Each number is 500 + 25 x the weight over its row's rms, rounded and kept within 0 to 999. Layers, rows and columns count from 0. Numbers have three digits each. The size before them is the row's rms in percent of the matrix's.

# layer 3 MLP up, 704x128, rms 0.0843, rows 244-277, columns 0-63
106:470507463541518518487524489476514495495553522539475510544519453492486495521510473478508502530554465495500501474540469543481505519463553507538470541506510501500523515531470480507479523485460497
125:532466509513463527515500496504523513489444506507499521483518490501522516480461490495490508530475472470481485484514517513522479510481465543500501483490518511472526474540478512508473490457508464
108:481535487497483502525504497501445519535495509467536518491473488490514516453507471490541536507493487489486541494524520463536497508501454505440469511534467472484486522500493524516517454463491489
097:481503505484494544462454515478518541527538528518500513511516471495477468465533489540491516469516483511518500481495474487510486517490506510486493489510530484503503511458520476503453499468497467
106:488476524497473487482538484488521509483464502488497521493529534476516516476517499549498511510488476486559489488475518518518467473506517490472506482547577488485501450543481467481519447539528482
101:477482530498526485524471456500540519497498535501504520499541513464447475549514492528529484490545524502495498557528497497470490508512512541487506508526494492473478503485564480507521481520482535
089:518459472466533471541511519538471518476498498503490480490515501475509474512489464490525499499495493489493484511478483523469491561481525543513517503497486552471514448484472480523523480497469555
107:488502496522517460495507471476529532516536502537533507446476520534495474513517493494505513524460537476488451503471555507539481505515516470487498497563485449506486499525534488539485487517496523
073:492544531482495513463457507519513500467470496454525488506483503515491500468486506504465512498546519540514510502527500490505503493516478517464487524476562538490523473491551530479545558521502519
138:494545482480499546497531525509570549485446444506520493476486487527464491503458504540523518536458529524491548499522502521488503533502527487465536494444539494502495504503496504484507473467501480
106:489522463495442512496486552490510541514493520509501486511518545491539529493503503500547496465458508476518519528510476485477533497494521501535481508485480484489476445454528514507491491548534502
114:470502498508508531508488460507460511500493462485516500460479487519517510494431563485507504506515518516498530483535475518452517481517519477517522461449469473507508516468548468491494529533502506
109:479512502519523534479524510499484468542490529525484507511518528468468465553493508531469477526493481453461485497489539562501525509497457480497494508489502498489499493539489467460502501509521473
094:512474516505481499482508512522479544519556445491517487527512496504501508505485515470469518529458546471500497531500523508545474494504522479513527507491504488498533486534528544516507510538474510
103:534563508560467510482521476512500492474528527522498525469435492503522446492482493505470477522483526523528513505463541482515502469496499477467465472528513498493478493482512505511505529507510528
096:534495524476479486498492549512500524494516537505543481510499504512508497547539458467525498491511513491536497458512448458502490524535490522445523517472443524487494471488479485508502458502456504
097:493545492505495509485506490479520547532490496517526494477511495484482501502472495531547549508474498459460483482517484497489467487483499460494491467524507477516545505471437466514467503485537504
105:510480460468461491523514486493488512478453552478531516467458501545514512474520517496499487513465489472479515552509524500504547465519508492510488532507463478470524505527480471496514479462545433
102:475503534509530517505493538491500496531531505481525475532490498511508490562509495474477500483507492539534469466504567525481458522521466462465490521500476509491469478528477473501542494494528513
100:548489539520520486532487491474504477516516446473527525531496497484542536448508503482535496495484480524525485511515500497511485481557481517500475504491472498479505481553475536532543496454531478
112:544475541506451513493509502483498486509524478486479535489508514571452551484495501478480536486502514507515507515532448538476477499481498494478525477467504505516527527538477449528512491502481556
101:532480494497518494473534532486498479470497534513484503474487502475461479519486435475464464513473510468533501440577479493499434518457495514540521519534529545543554488488486477530505500485534494
098:495520469530503475515482535500468493484517532481503450474536488506472480484540469510484478513510530504532478495495509515484439488476508468481459487521516489489529497546489467510539492481500502
112:532489487486476460512468538526491553473500503519540539470518498481519503499488456496529496491501489519485516502505509506501506495485491436513555522533496485479536475495456516500517476488492487
104:500506531451479515472469500517510535483513465466515500470551488548538472535501461487495557513478502524519504474540436485508515561465502468468532465507532510506472464490526515517475477561473487
110:516434496497519455484471484482519506524524533492491548528525518458481494439494477480467518550470487458440508525502517436499474486484490511532542482529529524543499534485504480514487519487515515
097:522496513488515537474472493469484492510531468447472535510488499463548500517547503507501452483512534491473498503476472479512499499499466519514489454465507508521470520459495500500496523569522490
111:524543465484484447513465479510541461468549510521515493486488536530533525507539467498488481487463523488538507516519539494492489509467523493502518497546547509514486454555509515485493497516530457
086:488467503508471497499535528498540493518541474527512513451486494478496532528572518512489498517502510514511546496497455508497498521531493506495473489520493502545493534454489567504524526539514545
100:478515538519476483491461534464485537478498504469472503478517481525538488451514521499539503474505499518459516528526467497521464515549492474482507536482493524471557525541472545481451528504504511
092:473505507505528493454484512468518494482480474540478508510490473490502492529473515501505452506489521498447502501537485583498508499482495465459540506501484515513510481522455519496472520482472481
099:544529503494499507490477514506475537562471461537520508522495510488485489524482545484552537535510511474458501549520468486490515517534498481487476527473523545509485495507516465479494484512496491
108:494550510531459540522480524545513446524500532570485505511488494558502487515488482492478496520461495493467512488499492495486511496522474492477513491502527473447523502518465473524501526512530490
103:503506503481455536507496509473510540495513465458489512510498486484543546497535507477508464506525494502485521481545447495517512487422513516476490519485487507469495484535463519523480481490510510
# layer 3 MLP down (transposed), 704x128, rms 0.0844, rows 244-276, columns 0-63
107:494484475508456469490477496507433470528522552524463508471530481484505537493512513527480498536556514484472521507475486494522512467468537462512474518535500510518526494524448509494486525494473491
145:489499512534463523431499547486510506476488481474457519497494488530478493515444507509485498527502522494516508506500476555514491480528519479529487511488484478482504494529490508493453482477471489
098:506511508530453514454481480509496527499502472520492485521554523537463520509509486484492510495496528516496509494518458507566497481481544476503520531495504471511500578501496524537474511528483510
095:480504490495577454471533453497508492445474477512500507512504485512520498480484495503518478514512502488493524501501491480467492479501510484513509453492486495491518487507449483501434530531522524
129:578514476482508515519522502487503504537531554519503520483538515521486470467505493487488471499497495513463488507527474495487510469474475499489510482519522502529520514492514538492562531520516502
097:532494505497540479461490505505488541523492452554513499494474481503508453571484504474485515483491507520472479559566529485547516526457489529496493501473466555535495553513486538529482514495510482
126:531499498504475531573523493528485507518506521500463473534510510502508534522480529525488482523490518485515510505487535537516507474519511499498502504454498479500493473529502523520478497482500488
124:548509514498475495437488475521484503504531521444478486508536525487495495484499518535535494518547526453500530500494503497499515489509533471489470477505500461502538499503527516520461536503466521
090:507521504500533504523474459423498511486490437530490486511511513502496512478503496469488495506473479502489531534536475492526497508509504492470574502529512491496480545519465469505518480510479513
162:506484498506479507516501519515537570502482494488454508455507500524474520549488482536503498531473509489495517490475540511489492492520515521470516499461523503464481501539499493495463484476486506
107:461489472504518508490489477487462516486511504465557495505474479531469454491483532492492472535500510518445492527508477486502495491499513505533466509497542483514520519513467512471435513493537507
111:466537492513481503481502522519519485496522462510486483520494502521531506531476531485478481477535511539504526448521481474472519494505500457503509520497530496551522505499485496468529496518474567
103:523486518505479510502494482529501488508457501485486473527505532496473479514527487489526458484471481478509500513513493516526509521509463428490479511449570454526497510493438477484520444471464521
090:487539530531518489457515499443522533503530518524497495511487483495469456535491496499482524489522467514485469546451474481488554458492515488505494524496468510505505481487453516480483465506491497
128:493492516498514513444502492502502522487508511490469504550511506485503526508489546505504476517532498467484521508448475505493469496514487447503512526468482502487548486523513462521484501515484485
095:450492485503465484511505509523486499520449561536477511519555515527494542528509512500504505525494499475479534498450522519484518499530540503493475496491485477500458494502496492502485482488522482
096:487547523480467492493463515463476465527489459509540491530477496511560508461494507474503526483538505499492480534505484499499480528498511486511524526479489521481484530484480530550512493529504526
096:534535559485492467528524495527513563518481495496544562509475501515508497519508541488511464486471449482539488526513543482500502471505502531515495544497466460480500516538499516477488507480506459
091:535514475502523525534561504423499495508490504518501531503520506500494496501525502526482530457498516483482476503467487500543469479510524507525506503519542476492561506478539558478492484501490439
093:477506461454474479459500509497476493501520526489503516511526529496513503545507566500523495519515506500489481448539500505486484477486491467461475493515507493545528506532498478515575465574520489
109:444510558487514520527526512518514467524497493473488538508551497476479531523488547524506496488474510491520455486501494516469500482479532494516532517470477497504490468506497474487545470553473492
095:484503468507513487487476455459499510485520464516564434536518507497507493474489505500472553487539511471464497545498506476493553515520469515458472529540485493481521532518521490484501528502424525
101:479535484493523513519485490460523488502493510491535525490488469432545498492513527461532515506513526510488488474503516508553530493450478497518500509526523497520536472483480482523481546484473471
104:511465443502480485489517525492482546479482502517480502501501498471509466495525471497509461507545510533490473543493554486493529446506489498510507463505505512457493476480488515490461529479524475
103:494513516479538504507444499494457518503529505478501461497527525516476501539488507481543490513525505559480505486502473479449521504518444508487550454524506560470453494471517467515509506539495541
109:506496529498502538539482505501503478534477519523508494480501517520497515505478479519461489453500486519520436476480531552494488522521506527493497503484503485482519471550515498535519463506468469
097:556483511519556546477462498517466464516503472481508499488481461507492524531549494491481496482496534488545496528492507490479490500504494526468489474495470499478476519509505441468455520501503482
107:495499490480498520586524507497477485530527486518494507469517448512523483473479476491522517501449504493490495478478483496504469520458510537513485458517521515484459507479463503510478551504526501
098:496451476505489508531524519502474470478521539518472503500475498487543523542537510497489447508463499504541540499523493526482516511528513486477517465490507500507512518499538514470525477510496500
095:524494473495497488509519508494544502499494477458475485437469502483511512484496518537504490461484470544514467497515483530497492526527506445500516500497559497474507520465516529496514493510524484
096:491510513510528517489523458516559549485453449540523497462496504494480499496479479471482505508441529541501519476488511536514502489482499483489558509514539501476470512491493484526472472485487496
101:521486477482501496499500519478476503497538474508450500482537548512558530498519508500521504511521508526562476488528525478490518500532515477480498496542500496496524493527514530520539495512496500
101:517547503522509516507530512524521476499501523486499530508476451513515525483552507457502502494464495474515541458508530485491515519528484487502455446515515445443528472493517502521514524493495488
# layer 3 MLP gate, 704x128, rms 0.0842, rows 245-277, columns 0-63
118:530494515475539484466462498496507544487569507494502514525478502463489481521526538498460485501526524499457474538498540448504505529488503481488514496526501528498545563444533529478486480536520481
101:467512456495499503509522508469517479528504435500453490559505492486454491494507488476483552523538548503520494493494470503538498460457513508539474484485532523524499494532538538516484535518491490
093:503534525519483507495523538496477502527489446509547520518490514544495504490472488507493511545510501460440503509518535554497533542502517547487472545485466500475445543521457478437508483509470504
109:537462510534529469536519498545502502478452453492523530535504477480505525503510501499476526496507496509485465485463517500523501501474495479486466476551570508485510499508460483503497457502503475
091:527516519478530538541498484512517438482504437488476520489494441442496454471472526464494498504505492527521513476531507512497548537559483477496513506497545518519492488508503509525488507535492470
106:535475489462498465492476491491474517488482473510529511479504504489504490498542463502549526520433475511492477543475473484463486541484479529538520486521476519468510495460486482517532500523454538
110:520462500460510492511490513502488539485473525479493498555500539483487494486508473477541518467521475484474477515467462518495515525529476506511503523456553526505528543488502516475497435512499477
082:455458493472480481548506504448528479505478472526500545478511514470499503517522483466482498489487484531508540491528514521494500502497538456498544481542489506510476562502438470544520466505478534
141:526485528493479488475499525487506431457494507504493480468485504518464524474461515499453468491512547503455521504517515499504514508531524526514467491483562482472479544470531510470526521519511493
101:492497489469501469500515473476559483481498455508498541544495519508476513472500515504508527514497513505479502487554501510555489539511513534472493500478493512504466510492495516506471481497464463
113:477492505513529483503453473498507517483497531498521493454506496483550487457527539516521492457530465481516489492535532499555533486491504501487485498533531484484517502481490476517474529485495485
111:467506492510447479522500471459518480499491487494512508511520512495497514466481478508488514458516522498523494492518554506510554491529517471495534524505489428505525528512473506505492473502460440
094:518500501489484516527498464505471545484486492540510502505468502488540511475509509530535492547466541502515505470515548463522483487489472497465458463546514486515536469503506502501507476476534489
108:524520473474504512513526548478540484486524505463502498544523512504491520477516503469527496548508500538465488497459464513490496517511502490501469513418440451471498512506502491463507470521473538
101:501455513497497433488509504494526542529521550511534487527512515518488497493521511476494484496471526536539505505521468531552542524472495517512471488578477499504494498467462519525529495518548546
097:467502499443479492499500505517498494518518489515543476473501501487504440455548494501470524527500505467535498439491540456517512449493525519505480494530494464502511472482495516499534467492468487
100:505494450495447491489470511493491502465469500536475492463475478528488514506478493489504524497498482450437510518480508496529579468489504470469486472476504507529508497507502527501499467467509519
097:490498504486527563483494529497479506496525509491476475516465514465484466496521536481507511487492508527503521503559500503558523515483489496485490495448504500491490473524498474508502520492546451
099:516499498475474469530468482454484496512507484504549534545485504485479517532562493485526479535532541535513491499498517497482504501502521508478460507497531496547509496508493523488522517533510449
104:492488471489506417517463491484472506516516472516511496498494498540517500546532474474492522467521512511502488474513495514492504493504513503499464502479484505537507474473553506538498450496538458
101:510465502470548518542530513520490471476482546520508482507464509461506499499531461495498480511491493464546522442482521486521483512505495502544490519522512469539448532511486505514466507509534524
101:506483454502493511536454480445471512496479508542537473499491528481455488503520483506510539533506523528457481471516507503482448491494511500560487511515518484505490483527520465498510505484520471
111:520531529506485518515473523464494541495489503485524476518460485457480539509480526491497491450488544504500503480494486475508506507465472530468511503515486495525486536473485496529481547531473492
113:494491512523480467542520495524510524531449480490496520480495554496483494501530476488547509480525554510491509516527530533483499488480512480502497490529484452480497481518479461496466481503505470
107:498498468488507520486522485481534525491546503478489509456457482484487475490517507486532490480499522504466550490492457480453539490517489465497471488497504520525516536462515516469529520551500529
091:464511497478500506464460464502549562476482521496506497503482536501512496502499438492500536476502492512499469488518528488470536505488506514543468547511486476487535481538481498529490494475500461
111:489497502484510471504485446517542473506461524507541531479470490457485495470537498517524528501493476452467506555481497470485512442508497482534548506509503498485490510502472502525477524494499500
100:521506503515484475492478494483516546503450419466488475479512509486533499475500490519553527510536475520429513525502467506513442519508473511547487499502493507507480511485497498522542535507439528
097:504504506513553488501505496506494502488478488516510503494498496446529475493508460509469491525519527468556546501480519494492462481518542475502531490508540511485456466507524504499456522473464447
091:522524501504505501525509479499479546479449567551483500501515509509454481470523497515496540533504535464535477442474516489528488481491499501527537483451515502473529535476553489532490502489429518
108:501555513529509505520537476492482480544496505470581519515509481509483496517462492502583505511499532501475531506480487504476491481480485470454473488482474497497511527490483486507488439501489464
106:525483469466463488526482457473542518535489504505479475498512465472522477487494511502497501477534495494505468465487514468514513504467523515519504463532503492521497485541539501456488478517506538
112:530508473556513524522541525458492456487503509493518490536517494518504510502528514490500455506500539482516488487538480482494505491488501479490495489519502518469516495492482520452484481486511507